config.yaml
norm: "layernorm"
positions: "learned"
attn_scale: 0.125
learning_rate: 0.00321
warmup_steps: 200
dataset: "wikipedia_en"
Each number is 128 + 24 x the weight over its row's rms, rounded and kept within 0 to 255. Layers, rows and columns count from 0. The size above them is the row's rms in percent of the matrix's.

# layer 8 MLP up, 3584x896, rms 0.0598, rows 3054-3080, columns 256-383
size [ 99 112  97  96  92  93  97 106  95 106 105  93 106  97  97  92 101  90 114 104  98  90 105  98 100  98  98]
[[144 128  97  90 102 125 113 112 136 152 141 129  95 109 148 115 111 120 126 154  96 107 146 140 120 166 104 147 126 118 143 117 137 100 123 102 100 131 134 127 144 163 171 114 127 138 113 140 107 118 152 112 172 126 141 135 136 141 122 127 136 124 142 148 129 108 148 130  99  68 113 154 130 183 124 138  86 121 131 109 111 122 127 111 155 127 118  90 113 156 135 100 185 158 106 116  96 124 128 126 118 123 158 157  88  89 116 140  98 148  95  96 150 116 140 139 148 135 154 100 132 121  81 153 116 204 103 145]
 [149 197 135 170 150 183 122 132 146  88 107 126 113 101 142 160 158 101 125 119 122 156 150 135 128 141 137 152 135 102 136 130 124 112 152 116 110 136 129 190  86 149 151 138 157 129 135 112 113 182 141  69 113 161 135 177 162 102 120 125 140 118 130 121 167 125 105 129 157 122 122 149 135 125  94 104 145 141 106 150  99 151 121 146 117  82 159 116 165 139 120 187 123 122 134 125 133 123 146 119 112 161  96 118 176 149 153 143 117 100 148 164 125 138 136 107 129 135 161 161 149 136 142 136 123 139 136 132]
 [123 176 107  99  53 123 104 142 189 140  91 123 122 126 108 114 136 133  89 130 159  78 125 180 134 151 137 126 123 145 103 111 194 132  95 149 107 133 129 103  87 139 132 109 112 129 142 112 117 174  95 132 128 104 129 115 116 154 106 159 158 155  86 181 118 145 123 134 131 137 157  96 119 123 151 191 110 159 133 138 129 106 133 126 138 105 118  99 124 104 103 138 145 162 117 145 137 139  88 120  60 114 148 117 134 130 144 123 134 135 125 128 140 104  97 141 155 156  90 149  95 115 113 154 180 130 119 153]
 [127 153 120 129 164 143 117 104 144 159 124 138 138 122 105  95 122 151 121 133 117 121 148 104  95 117 130 151 105 157 126 155  84 120 145 118 100 116 149 127 101  73 180 109 131 110 160  90 138 148 171  95 182 136  94 148 143 106 158 136 179 148  76 136 136 189 105 141 135 128  86 130 134 142 110 133 108 163 107 130  92 121 172 156 132 126 138 100 147 134 141  87 146 111 156  97  87  92 166 125 125 133 126 162 132 131 159  76 126  83 141 158 139 109 101 159 141 136 117 103 134 167 139 130 138 113 125 105]
 [117  98 116 167 112 158 107 158 117 119 128  93 127  69 119 179 114 145 140 101 155 135 162 161 126  82 175 129 137  69 107 141 117 148 123 156  77 119  89 127 139 134 110 117 103 121 118 148 161 134 104 116 142  86 155 158 133 169 152 159 113 132 159 109  79 154 145 124 121 131  99  64  98 105 133 155 108 126 134 134 144  91  97 140 159 124  85 129 122 107 119 146 128 135 160 123 126 122 137  97 148 111 105 110 141 119 152 110 117 150 105 122 166  97 156 108 119 136 114 144 143 140 154  95 138  92 137 104]
 [117 126 129  96  95 134 149 120 155 127 147 113  92 136 112  92 159 102 162 110 130 134 130 130 102 131 121 143 111 111 171  70  98 166 100 117 141 123 131 151 114 193 151 131 112 166 148 160 129 101 141 113 100 106 103  95 162 134 133 130 152 118 112 121 101 147 112 108 139 111  99 143  88 124 122 111 108 147 111 133 123 157 107 186 174 118 109 132 108 126 145 150 107 112 103 109 113 113 134  96 109 154  70 161 150 162  99 143 139 105 106 149 177 105 123 162 117 131  76 106 124 165 133 161 137 131 119 186]
 [125  91 150 112 150 154 135 115 110 140 105 100 115 115 135  88 148 131 141 115 139 112 160 141 118 118 117 111 134 151 126  93 151 144 121 126 112 162 120 126 103  84 102 100 137 121 155 105 124 144 116 119 135 142 100 123 109 129 148 129 140 119 132 121  96 124 185  81 173 164 110 111 111 109 151 152 131 142 103  78 143 138 163  91 112 116 102 157 129 132 141 123 113 145 120 167 150 158 107  92 103 124 153 114 176 130 166 140 135 124 100 139 115 114 144 107 102 154 149 111 124 101 126 131 130  67 151 124]
 [140 111 132 113 172 169 163 118 150 164 129 129 167 175 118 143 147 146 102 102 148 131 148 111 104 162 168 110 141  97 114 122  81 117 139 106 119 153  96 124  87 145 103 112 146 105 151 136 120 131 104 105 109 157 132 136 133 155 140 117 124 114 132 134 108 133 126 149 179 118 125  83 145 152 206 105 157 133 127 110 125 136 117 109 127 114 175  97 137  81 164 117 137  95 154 128  90 124 102 129 123 108 143 115 137 148 136 109 154 127 124 174 101 107 117 152 111 181  98 132 157 169 149  97 172  99 158 133]
 [142 165  93 104 134 137 124 112 141 127 115 120 138 124 124  93 124 107 117 112 146 156 123 117 159 158 141 119 136 143 135 120 114 114  75 134 139  77 123 145 142 121 119 169 158  94 144 120  97  90 101 131 131 154 113 135 106 139 125 143 143 134 126 117 111 134 134 106 113 136 135 139  91 141  78 130  85 151 105  95 150  69 143 145 164 104 120 116  94 109 135 106  94 106 105 144 109 160 117 147 119 144 145 120 137 111 145  90 124  71 127 112 102 194 162 176 100 161 113 155 169  98 103 103  92 143 102 155]
 [131 135 131  87 148 158 122 135 161  94 120 123 133 137 118 143 136 157  68 102 102 138 168 137 121 148 141 142 138 142 131 108 145 112 127 147 134 127 133 119 158 114 143 179  73 164 142 161 115 157  92  96 141 115 105 145 137 135 140 136 140 130 119 154 149 164 122 111 151 114 107 147 112 157 133 114  71 115 108 140 152  87 115 105 132 115 162 149 155 143 122 179 146  97 174 106 105 170 118  96  98 128 130 123 129 138 111 142 124  96 146 116 117 112  96 122 141 156 110  80 146 148 101 130 166 104 110  79]
 [150 144 127 108 140 136 135 125 132 156  95 101 136 128 133 125 177  99 127  96  87 137 113 181 149 141 123  99 153 136 119 108 106 163 147 113 175 132 126 125  95 113 110 159 109 111 142 137 135 116 156  82  80 118 128  74 140 111 130 157 112 128 109 149 168 119 129 114 133 143 147 141 138 117 126 105 143 129 120 136 145  99 147 132 162  98 125 153 140 109  93 112 145 143 136 139 127 165 151 104  80 137 195 137 123  63 133 142 128 133 163 138  97 165 105 128 127 145 130 108 151 132 140 112 112  95 124  95]
 [148 138 113  85  93 171 130 101 168  78  85 109 147 117 108 161 139 146 152 117 125 133 108 143  91 156 127 100 128 107 119 126 101 164  70 118 131 123 127 118 107 129 130 156 169 124 115 167 139  98 129  65 114 151 113 131 133  95 111 177 153 124 136 130 121 120 149 100 169 132 129 133  66 139 138 119 157 135 118 154 127 169 121  99 170 117 109 135 128 127 132 144  99 127 123 148 130 148 111 131 131 153 124 126 144 111 102 129 138  95 117 124 148 144  94 139 145 153 140 138 103 126 110  98 123 154 129 133]
 [134 127 114 162 154 108 152 158 104  80  98 107 141 142 159 147 103 137  90 173 125 148  78 140 150  95 111 111 108 147 126 194 146 148 119 106 129 144 183 137 100 114  85 148 134 104 124 144 101 141 123  67  98 145 119 123 126 121 155 123 101 128 181 111 111 148 133 128  93 100 109 152 133 124 123 147 135 139  80 125 158 163 128 129 123 123 141 141  83 122 121 131  98 144 132 139 146 140 172 128 104 117 113 104  94 125 114 145 124  87  91 138 153 116 138 168  94 129 113  71 150 105 157  85 133 127 133 120]
 [ 90 131 129 137 102 137 151 138 160  80 137 117 137 129 146 120 133 135 142 127 159 136 178 133 114 147 102 155 119 149 146 104 132 114 135 138 133 190 134 131 140 117 113 129 142 121 140  82 166 132 117 106 117  99 151 139 137 128 105  96 116 148 122 191 107 138 134 188 157 157 176 133 122 178 125 134 129 132 101 136 130 141 159 138 169 154  95 160 134  99 155 103  83 113 112 137 116  77 126  89 157 120 160 106 156 121 177 122 125 106 131 188 151 147  83 122 152 119 150 146 101 101 115 163 145 133  77 157]
 [102 149 109 137 109 139 133 109  98  97 126 134 140 118 119 134 133 126 156 134 155 120  99 208 132 160 152 102 109 134 112 137 114 183 104 195  98 116 146  58 131 115 157 138 144 136 121  95 129 124 125 153 169 118 110 156 120 136 132 148 117 142 131 121 126 105 106 149 136 105 155 161  93 112 127 137 135 121 134 149 154 141  58 161 106 175 133 121 138 132 116  91 123 146  86 106 192 145  67 123 143 121 155 125 138 174 120 122 140 143 146  86 103 125  97 153  82  73 139 120  98  90 134 122 113 167 126 145]
 [115 168  78 153 148 159 115 145 105 117 146 118 128 149 101 149 123 119 158 122 117 105 141  81 141 151 112 114 166 130 111 129 140  98 145 120 137 132 186  66 119 132 134 122 143 118 130 106 152 149 123 137 195 153 164  94 130 140 159 193 175 142 170  87 133 125 105 114 166 123 145 126 141 139  98 143  72 129 135 142 167 131 107  81 142 126  90 123 118 123  96 133 147 118 162  70 120 139 143  90 116 145 149 144 129 107 136 126 141  55 163 157 129  95 101 102 162 118 148 170 137 128 141 142 131 157 120 111]
 [111 125 161 101 138 113 144 160  69 126  94  95 135 201 136 118 102 134 126 131 157 164 153 174 149 126 111 118 128 153 106 162 104 105 139  86 129  71 113 101 124 122 133 130 115 170 156 122 137 141 138 122 138 126 181 122 106 141 137 108 137 149 160 136 104 124 109 117 165 146 130  92  94 145 147 169 151  73 116 154  99 129 157 145 105 155 103 166  92 164 142 117 117 106 119 131 144 136 156  93 144 158 156 129 159 160 101 161  88 113 128 180 106 158  72 182 116 102 151 142 156 113 133 114  70 141 113 127]
 [160 165 101 123 117 120 151 126 158  98 131 182 144 114 135 132 114 111 142 156 162 198 123 131 156 131 117 138 155 144 138 146 129 108 148 137 148 106 152  84 126 130 122 121 158 147 127 143  63 126 136 169 149 146 145 148 139 127  73 111 137 127 131  88 144 116 110  81 104 101 154 166 157 136 121 129 153 129 165 140 166 120 111 104 130 131 163 137 108 166 134 166  96 136 120 146 145 141 124 132 148 102 128 125 123 111 125  50 135 144 103 115 144 171 167 142  95 121 150 173 194 123 107 108  85 113 106 126]
 [132 110 114 119 167 113 155 133 111 142 101 144 191 177 138  92 138 102 114 145 109 112 124 143 148 147 150 129 135  96 135  93  92 107 126  69 130 103 135 158 121  92 139 130 135 132 139 184 127  75 148 198 109 157 159 134 138 127 144  90 177 140 208  91 113 127  99 156 141 148 132 136 146 129 110 137 120 122 128 127 173 121 177 178 102 140 143 134 103 185 111 138 123 115 160 185 103  95  95 157 143 147 133 138 144 119 138 127  79 136  79 145 125 106 107 132 131 127 115 108  99 142 104 124 113 137 158 126]
 [ 95  94 138 141 130 127  91 140 125 121  91 143 150 167 127 130 130 117 135 121 158 160 128  95  97 145 148 127 103 127 141 118 137 108 164 133 101 129  91 109 116 142 125  95  95 151 122 154 152 145 167 142 127 148 104 117 107 137 170 146 131 142 180 115 219  79 140 163 122 144 126 142 122 100 139 135 147 137 144 153 141  97 102 109 122 112 176 114 137 162 137 120  83 128 120 107 136 139 109 156 124 142 133 120 158 164 145 184 157 179 136 170 135 117 137 109 110 142 130 124 178 129 141 145 169 117 134 103]
 [135 100 166 127 129 131  50 154 150 149 135 114 108 140 110 112 103 130 137 132 142 165 150 147 162 149 103 151 100 113  95 162 150 141 146 114 173  89 120 101 170 111 134 104 140 110 136 128 102 133 116 160  83 136  89 151 117 117 126 123 145 110 106 106 125 107 129 170 123  98 120 122  94 101 155 132 131 136 169 174 116 128  99 154 154 124 154 123 130 131 133  88 135 123 121 113 117 106 104 109 160 108 123 142 107  90 109 177 150 136 139 145 119 118 148  91 125 126 164 112 135 168 117 133  53 147  99 153]
 [131 166 117 104 123 108 138 141 159 142 174 141 125 130 111 142 142 167 109 118 158 127 119  95 122 109 143 147 112  93 103 115 100 126 144 129 125 127 125 142 113 183 107 129 154 158 172 109 121 152 127 118 124 133 154 138 107 125 116 123 152 109 128 104 123 150 141 135 123 103  99 136 127 123 124 172 140 152 130 153 116 118 115 171 123 141 143  72 132 155  86 139 113 143 122 160 109 145 179 103 165 125  61 122  91 155 134 158 131 135 120 139  57 123 130 156 151 177 184  93 121 147 124 135 120 155 142 152]
 [160 153 124 132 135  93 134 116 126 105 132 127 142 150 111 133 170 146  94 109 167 138 130 152 152 127 128 109 147 113 140 161 111 132 119 106 108 172 167 125 143 131  97 135  94 141 140 102 183 111 144 141 193  76 113 132 112 135 120 143 130 112  98 124 106 143 140 155 104 117 140 111 119  94 148  57 152 151  97 132 146  72 179 127 183 146 112 141  63 111  87 135 170 153 123 116 153 115 140 137 118 112 138 131 100 129 120 197 158 109 109 138  88 184 142 141 189 161 115  99 134 109 129 125 101 104 119 107]
 [ 97 124 119 143 121 119  92  97 143  98 164  94 110 150 121 120 143 145 116 125 125 159 102 147  96 128 118 150 163 128 100 148 152 143 117 127 107 128 132  88 128 120 118 107 139 151 112 146 137 133 157 142 148  98 129 162 167 117 180 170 142  86 117 151 135 110 153 145 164  85 100 154 154 158 119  91  98 114 161 105  95 166 112 112 117  94 153 110 125 111 121  87 115 129 140 124 169 165  82 138 140  98 123 137 147 157 114 145 160 145 154 158  97 149 105 158  98 101 108 128 154  99 116 118 116  76 135 119]
 [144 115 168 136 102 130 106 143 159 160 125 177 110 134 118 151 124 124 126 127 153 122 174 124 110 122 169 121  96 111 102 154 141 119 105 147 132  98 136 120 123  89 152 122 133 170 137  80 138 122 187 154 156 156 153  87 131 116 111  97 120 165 139 152 132 109 110 117 137  96 101 131 109 144 139 141 147 109 129 111 150 138 153 110 113  76 161 166 114 124 108 141 127 100 128  89 102 148 163 114 143  94 108 125 123 143 134 132 145 135 114 164 145  92 112 127  97 149 132 140  88 150 127 163 127 124  76 113]
 [146 100 113 127 118 124 157 164 145 124  86 127  94 143 167 168 145 122 107 103 130 135 137 157 129 135 158 163 106 137 152 129 157  93 102 100 175 113 133 104 127  61  84 126 138 144 181 150 111 138 132 109 117 129 118 121 127 105  96 151 114  91 152 118 169 151 145 109 140 174 126 139 137 151 100 101 109 124  66 117 132 132  76  87 147  92 128 141  86 144 125  97 141 127  85 167 163 144 146 106 143 149 125 125 149 116 117 153 109 135 128 161 120 153 121 126  74  93 139 113 132 145 154 121 144 130 142 113]
 [104 126 153 155 100 111 143  96  88 148 108 106 118 108 104 136 118 165  74  84 118 143 137 142 156 121 154  81 126 115 117  89 131 135 124 146 123 173  96 106 112 145 149 134 114 132 109 150 159 136 152 136 161 136 116 146 162 155 147 140 148 123 136 145 141 116 125 136 153 146  92  58 126 137  96  88 102 182 132 141 133 100 126 185 158 135 176 109 135 116 130 150 132 139 130 134 132 126  82 111 112 121  84 158 111  98  71 151 124 172 169 118 105 119 154 152 126 166 134 128 105  73 124 104 137 140 124 106]]
# layer 8 MLP down (transposed), 3584x896, rms 0.0647, rows 3054-3080, columns 256-383
size [107  89  96 102  96  94 105 102  99 101  99  97 104  84  98 100 102  96 102 108 101  93 102  99 102 104  97]
[[155 110 122 128  88 134 123 115 114 123 130 153  80 143  84 155 106 103 126 141  75 108 152 130 180 117 136 102  78 105 131 138 121 105 145 122 150 107 133 113 154 134 141 172 149 163 123 132 133 169 165 152 102 127 128  89 101 114 152 131 145 135 114 167 132 143  93 116 135 131 147 128 158 146 135 114  73 156 113 143  63 150 113 153  79 104 163 157 142 111 107  94  99 113 125 110 166 158  97 140 112 146 128 109 103 153 171 130 136 145 146 149 102 117 115 125 108 158 107 140 142 146 139  98 118 122 113 117]
 [114 102 161  88  96 165 139 104 135 138 147 148 124 137 129 138  89  98 112 116 165 122 113 141 139 112 122 111 145 106  67 125 138 114 109 153 131 153 127 104 117 108 118  93 135  91 128 106 153  94 145 160 115  79  87 122  94 133 106 114 127 112 149 118 101 136 141 121 138 118 100 132 114 106 127 128 116  83 118 192  95 123 147 136 176 138 106 149 116 113 143 123 129 106 117 115 152  82 120  77 124 120 143 126 108 157 105 138 114 135 144 140 120 129 107 145 152 133 156 152 112 141 158 122 131 110 107 151]
 [111 120  97 151 153  74 138  80 103 115 132 164 109 136 141 131 115 103 145 125 123 139 130 101 109 115 142 118 125 114 103 129 104 116 178  96 140 161 157  95 113 142 112 146 136 107  94 146 153 114 107 127 155 119 160 133  98 150 117 120 146  89 132  99 186 124 114  64  98 103  93 143 114 149 142 134 112 138 151 141 123  98 131 117 102 149 135 137 162 135 110  95 127  90 105 108  94 150 133 151  78 139 146 110 132 134 129  91  80 126 108 113 115 141 122 129 144 155  86 116 123  99  98 132 119  88 121  91]
 [ 95 128 137 156 108 134 114 146 172 132 135 117 137 102 117 118 156 164 102 116 130 136 130  95 100 108 125 149 133 178 126 133  92 136 106 161 160 151 150 119  88 144  94 121 155  96 147 115 136 152  95 117 127 116 143 136 151 102 104 158 140 123  98 123 119 113  99 118 114 135 155 101 115 151  60 141 119 115 130 151 138 187  96 147 162 126 116 133 120 132 123 201 138 123 127 140 114 124 154 144 140 139 157 161 124 108 131 151 145 136 154  99 116 144 143 118 140 133 109 151 144  91 134 161 139 123  99 149]
 [163 163 162 118 137 116 126 110 133 145 151 159 159 155 116 118 110 112  71 122 130 122 140 138 159 117 133 102 135 122 125 122 156 166 127 118  92 112 128 109 118 100 116 111 139  95 144 135 135 135 155 149 158 131 134 145 131  72 115  91 131 114  95 122 128 148  66 139 132 103 124 122 117 132 153 144 125 127 140 141 128  98 120 153 109 136 117 108 116 109 153 105 156 116 154 132 146 155 127 126  73  80 131  92 142 116 139  87 115 125 156 120 132 166 128 131 128 123 185 111 124 152 158 101  66 175 139 100]
 [145  99  97  98 100 110 152  96 133 106 136 125  99 120 142 132 145 136 140 114 129 138 103 129 145 175 104 118 136 138 101 143 126 146 139 106 111 126 140  93 153 116 131 134 121 153 106 128 143 102 117 122 112 101 134 148 131 151 108 108 113 108 167 110 166 116 129  75 111  98 124 115 100 122 156 113 124 142 169 131 121  99 126 151 146 134 122 140 158 168  90 111 135 146  98  93 153 117 153 104 142 136  98 116 125 130 123 131 171 118 143 122 152 137 175 157  64 150 157  99 111 122 151 113 121 161 117 121]
 [129 140 107  93 126 142 134 123  92 117 106 115 123 135 102 157 155 117 114 120 149  91 127 129  99 155  92  92 104 111 103 125  94 115 124  39 132 106  99 153 117 141  82 133 160 134 101 151 137 139 132 125 154  54 117 135 131 147 119 110 130 114 121 118 102  69 136 103 118 151  94 123 111 165 142 129 144  81 144 150  77 161 104 118 107 157  74 114 121 111 136 137 118  98 132 167 167 136 102 166 116  87 111 120 168 154  92 134 109 153 163 112 102 170 125 135 112 118 128 104 125 109 118 101  99 136 141 118]
 [101 123 108 160  98 134 139 100  93 133 128 162 131 123 124  61 128 143 121 148 134 126  95 114 140  66 116 106  89 152 135 154 138 102 145 134  92 134  88 132 129 122 143 108 122 151 106 121 131 108 108 147 126 128 123 136 120 120 105 126 107 153  90 113 113 149 159 134 123 106  93  87 138 126 124 105 118 142 125 131 116 103 128 117 123 105 152 125 135 101 135 105 159  85 113 107 101 112  85 160 109 127 117 145 130  82 132 136 145 118 144 169 125 132 126 128 158 107 126 111 152  85  96 151  87 108 188 164]
 [101 118 109 138  99 107 118 134 116  89 109 129 148  89 103  87  74 117 143 110 112 137  79 150 128 156  85 135 107  80 135 130 113 112 142 122 114 107 169 130 200 162 156 154 141  80  59 133  90  89 100 128 167 104 132  89  87 132  87 143 121 152 121 118 120 134 136 119 154 138 122 140 101 102 117  99  93 123 140 118 181 103  96 132 124 118 138  93 117 118 146 183 144  75  99 140 107 185 142 133  92 135 149 125 109 142 121  93 122 115 137  80 123  93 147 105 113 113 109 125 106  92  78  69 130  97 120 122]
 [172 122 128  97 135 102 139 135 153 116 134 102 161 100 139 152  97  73  83 153 116 111 116 120 145 145 105 117  86 174  65 150 120 132 189 129 119 101 144 118 167  97 158 118 159 134  88 121 148 149 145 128  96 109 120  94 142 137 122 123  80 121 103 104  92 128 141 114 110 138 124 124 132 144 140 130  91 129 140 124  80  98 133 117 130 110 181 131 151 134 158  63 136 135 145 153 133 129 119 102 113 145 159 146 123  88  91 128 133 166 119 101 140 180  79 158 155 131 115 141 137 119 116 142 111 113 137 115]
 [154 152 102 160 134 130 101 108 123 109 108 171 187 138 143 103 135 125 115 134 113 133 120 112 115 139 111 175 141 143 109 123 124  84 113 138 123 119 166 139 123 112 128 123  84 142 146 116 121 125 165 121 127 164 114 117 168 119 121 104 104 107  76 107 162 132 112 143 107 114 156 140 123 118  85 166 120  89 117 126 125 131  76 148 132 104 138 112 108  74 111  81 154  93 138  94 157 131 132 164 107  68 175 121 150 107 124  99 125 128  99 149 201  85 137  84 125 122  83  91 104 137 163 117 123 155 102 111]
 [106 105  80 163 107 170 127 112 119 124  93 105 129 116 111  87 174 129 112 104 117 131 122 117 125 143 120 119 130 130 117 115 100 106 134  96  74 155 118 111 148 106 121  54 111 114 160 148  91 150 115 124 144  95 171 139 126 126  97 151 121 104 167 138 166 111 112 151 106 144  94 149  94 112 140 166 155  89 156 120 115 136  94 151 173  73 161  88 118 181  91  90 175 122 133 142 137  80  62 143 166 152 154 153 119 143 121  96 141  93 133 148 129  89 106 101 149 132 137 112 118 117 147 101 106  76  87 132]
 [125 153 125 181 141 131 155 148 101 108 125 138 143 102 124 120 146 165 152 125 115 117 173 133 112 119 154  87 115 156 122 151 137 110 133  81 105 109 130 145  94 121 120 130 106 120 136 124 157 102 101  70 122 103 143 160 124  76 144 113 105  95 110  87 161 156 104 121  98 117 161 134 142 118 128 157 117 128 145  96 153 139 114  88 178 120 116 126 116 122 122 141 100 117 135 117 155  92 139 139 116 131 108 111 124 157 127 142 147 164 105 156 172 148 152 161 161 139 103 109 131 124 133 112 112 104 106  87]
 [169 131 137 148 125 118 131 119 154 149 106 113 143 153 106 109 137 161 172  91 108 113  63  85  91 122 166 106 148 128 116 110 147 159 113 123 150 140  99  96 114 133 171 159 103 168 127  69  99 140 124 116 128 103 145 109 100 128 117 177 125 126 118 150 111 120 138 125 111 155 108 140 120 100 112 150 149 186  81 100 161 111 136 122 109 102 168 113 109 122 108 143  92 130 110 147 124 121 142 131 121 143  62 149 108 143  91 101 152 144 135 120 158 131 120 113 171 167 134 100  82 130 141 111 153  97 147 154]
 [ 89 162 152 149  68 178 101 161  59  96 142 114 124 100 140 124 108 162 101 130  93 130 100 136 138 142 152 158 121 143 132  95  97 129  90 144 114 133 137 131 117 178 104  85 160 150 140 123 114 106  67 112 124 145 129 134 105 119 101 162 131 145 117 182 122  89 124 166 112 135 105 122 159 199 147 189  99  93 116 119 143 104 104 100 119 126 133  91 116 123 123 108 110 160 138 125 111 150 106 142 133  70 106  92 150 152  99 100 128 143 140 125 136 103 130 108 123 125 125 106  66 145 161 147 117 112 106 149]
 [113 158  90 155 103 134 135 113 125 129 133 132 152 122 160 143 137 135 139  93 108 161 108 131 123 143  64 121  79 124 143 112 120 173 129 123 148 126 149 147 142 128 117 136 123 149  96 108  95 131 134 171 122 168 123 154 141 120 117 130 148  95 132 125 120  90 156 108 170  86 119 163 108 106 127 137 100 114  87 116 178 159 101 139 113 104 100 163 146 129 160 120 153 115 114 116 120 151  83 131  78 119 109 124 138 103 151 102 141 137 109  65 115 113  89 127 118 124 137 128 132 144 140 110 141 100 128 140]
 [113 160 151 111 124 136 118 101  81 134 129 160 121  94 156 137 128 117 100 158 135 155 143 114 143 160 114 128 150 120 107 189 176  78 126 111 118 123 130 115 108  97 143 129 107 117  98 116  93 128  72 160 110 162 143 135 119 159 169 108 100 151 120 126 164 122  99 139 149 135 133 156  90 171 113 136 148 116 164 119 110 139 161 144 130 114  86 155 150 132 135  97 148 155 130 120  98 163  99 139 117 121 157 106 111 113 150  99 100 141 103 110 120 125 120 125 109 139 129  95 115  98 130 129 107 142 136 146]
 [147 130 136 124 147 111  90 146 108 112 125 110 147 164 120 145 119 119 148 110 124 101 121 122 173 114 137 120  59 118 127 118  98 160 129 127 142  88 100 144  68 108 125 109  95  98 101  80 121 151 122 121 107 140  94 131  71 149  74 108 129 157 101 103 118 101  91 118 100 108 130 150 121  91  89 157 126 136 138 114 121 122 102 110 129 116 141 127 103 141 110 111  95 111 166  96 150 151 148 133 138 135 125 135 145 116 132 111 102 145  97 135 120 153 146 118  86 106 157 134 127 136  98 109 103  97 149 130]
 [125  97 109 119 130  84 114 117  63 107  97 116 171 106 135 142 124 117 136 114 136 127 122 160 148 118 143 134 137  89 128 126 130 103 115 127  76 141 114 148 106 114 107 131 106 118 127 119 107 147 170 124 137 108 131 113  63 139  91 134 144 114 163 120 130 139  92  97 168 116 101 106 128 114  85  95 124 110 128  95 162 102  97 155 170  99 109 160 105 121 170 100 142 115  83 141 148 109 140 130 113  83 119 125 103 114 132 123 116 139 119 138 133  99 110 150 102 145  62 129  65 118  73 142 122 100 117 138]
 [108  77 144 130 108  94  92 109 124 163 125 123 144 147 124 152 149  73 140  99 174  98  68  92 181 138 159 130 146 137 125 140 153 124 144 122 122 118 127 123 130 133 133 115 112 146  75 141  98  71 136 102 124  93 106 126  85 165 142 140 131 161 137  97 119 107 117 126 141 136 124 144 151 129 146 148 135  71 127  97  91 121 158 144 121 116 153 138 120 149 122 125 128 143 108 125 111 128 140 142 144 153 113 113  95  84 126 170 118 151 114 167 173 123 144 148 143 116 142 145 159  96 114 107 188 130 172 169]
 [145 100 138 122 136  80  90 152 112 138 131 102 149 104 111 118  83 109 140 133  89 162 143 135 157 112 105 139 109 119 131 117 134 104 138 158 144 121 124 107 164 115 188 134  71 184 169 171 119 148 172 121 111 121 137 151 163 172 109 154 118 133 109  79 149 127 128 142 135 124 132 111 136  95 111 155 115  92 168 122  85 115 127 140 146 156 117  87 145 130 128 146 142 122  93 119 131 106 151 161 145 126  83 103 143 161 152 144 132 159 172 163 155 105 106 100 129 118 151 141 129 143  94 149 135 110 155 135]
 [152 116  84 153  85 171 144 136 135 109 160 134  82  95  82 133  86 103 115 111  69 171 139 122 160 152 132 151 125 117 141 150 125 136 141 102 160 162 125 111 120 120 173 122 161 151 116 100 127  73 133 131 142 134  99 109  87 120 115 157 142 132 115 140 110 160  84 123 151 140 170 110 145  71 108 139 127 154 158 178 113 130  84 133 121 133 131 121 123 100 123 149 136 139 117 131 126 100 120 134 134 175  97 152 119 117 130 120 128 102 105  91 160  85 127 135 127 139  99 119 132 115 120 108 112  97 115 123]
 [126 117 139 139 147 161  97  82 122 100 103 109 130 173 101  76 134 166  83 114 157 115 143 125 173  91 100 125 132 132 132 127 103 174 161 150 148  50 159 132 109 120 139 109 100 135 145 144 135  88 114 138 139 100 125 133 155 121  83 148  90 144 129  94 161 148 155 161 143 134 124 119 142 154 115 113 167 138 111 131 154 124 127 145 127 166  96  99 123 158 100 144 165 136 138  95 141 165 149 133 135 107 156 146 105 147 134 130 121  99  90 126 109 116 185 120 140 145  90 108 127 137 165 135  99 148 154  75]
 [105 121 162 144 165 151 135 110  85 137 166 105 106 103 136 103 103 111  86 144 125 176 155 137 126 140 129 100 141  95 139 146 108 171  79 149 159 112 146 135 138 157 143 112 142 126 121 122 153  88 110 108 113  91 110 120  63 152 136 145 115 134 133 141  97 137  82 133 139 141 141  98 121  86  95 115 132  83 144 143 142  93 123 160 129 144 106 122 153 126 147 120 141 131 150 126 118 114 102 129 105  99 106 143 128 137 133 106 154 162 141 106 131 118 158 127 145 131 129 126 136  98 151 134 138 102 131 151]
 [141 148 153 193 133 105 139 145 144  84 129 114 118 109 109 122 174 105 130 155 143 112 148 155 139  70  86 114 105  95 122  74 118 147  95 161 152 116 134 135 127 134 116 119 114 124 125  79 134  91 152 122 113 114 101 125 137 129 165 114  89 168 135 117 102 121 104 142 148 149 131 125  93 132 128 125 155 143 119 144 143 104  88 124 120 147 139  88 117 129 126 120 102 133 173 106 149 120  93  89 121 151 118 142 114 177 130 137 132 145  83 104 122 112 129 134  95 124 144 115 143  83 112 111 171  83 135 177]
 [140  90 137 114 120 109 169 100 105 138 105 126 110 139 171 132 105 134 173  88 152 154  97 121 164  85 103 135  80 145 141 204 152 149 140 154  90 136 133 191 136 146 135 162 106 144 156 135 115 129 154 140 119 146  86 101 145 131 154 169 129 136 145  83 128 143 131 112 134 113 143 125 141 155 102 162  86  74  95 115 133 146 125 102 142 124 182 154 134 126 111 124 134 103 103 127 127 120 101 137 141 103 129 124 147 115 151  83 120 108 121 147 112 122 129 139 122 161 107 150 104 148 149 109 143 128 144 135]
 [147 143 159 107 140 144  89 168  96 109 126 121 157 116  85  88  93 131 112 100 139 160 150 150 123 118 121 126 102 143 126 129  89  93 131 148 162 156 157 144 128 122  78 115 153 168 126 128 163  71 143  85 118 104 109 102 145 152 128 128 103 104 167 120  90 167 125 150 122 135 133 124 132 170 131 139 124 108 172 125 162 141 108  89 122 137 113  95 151 130 132 134 142 122 173  88  82 153 117 105 130 126 151 159  73 168 122  80 110 157 104 139 145 150 136 134  86 106 122  97 144 139 116 141 140 100 110 150]]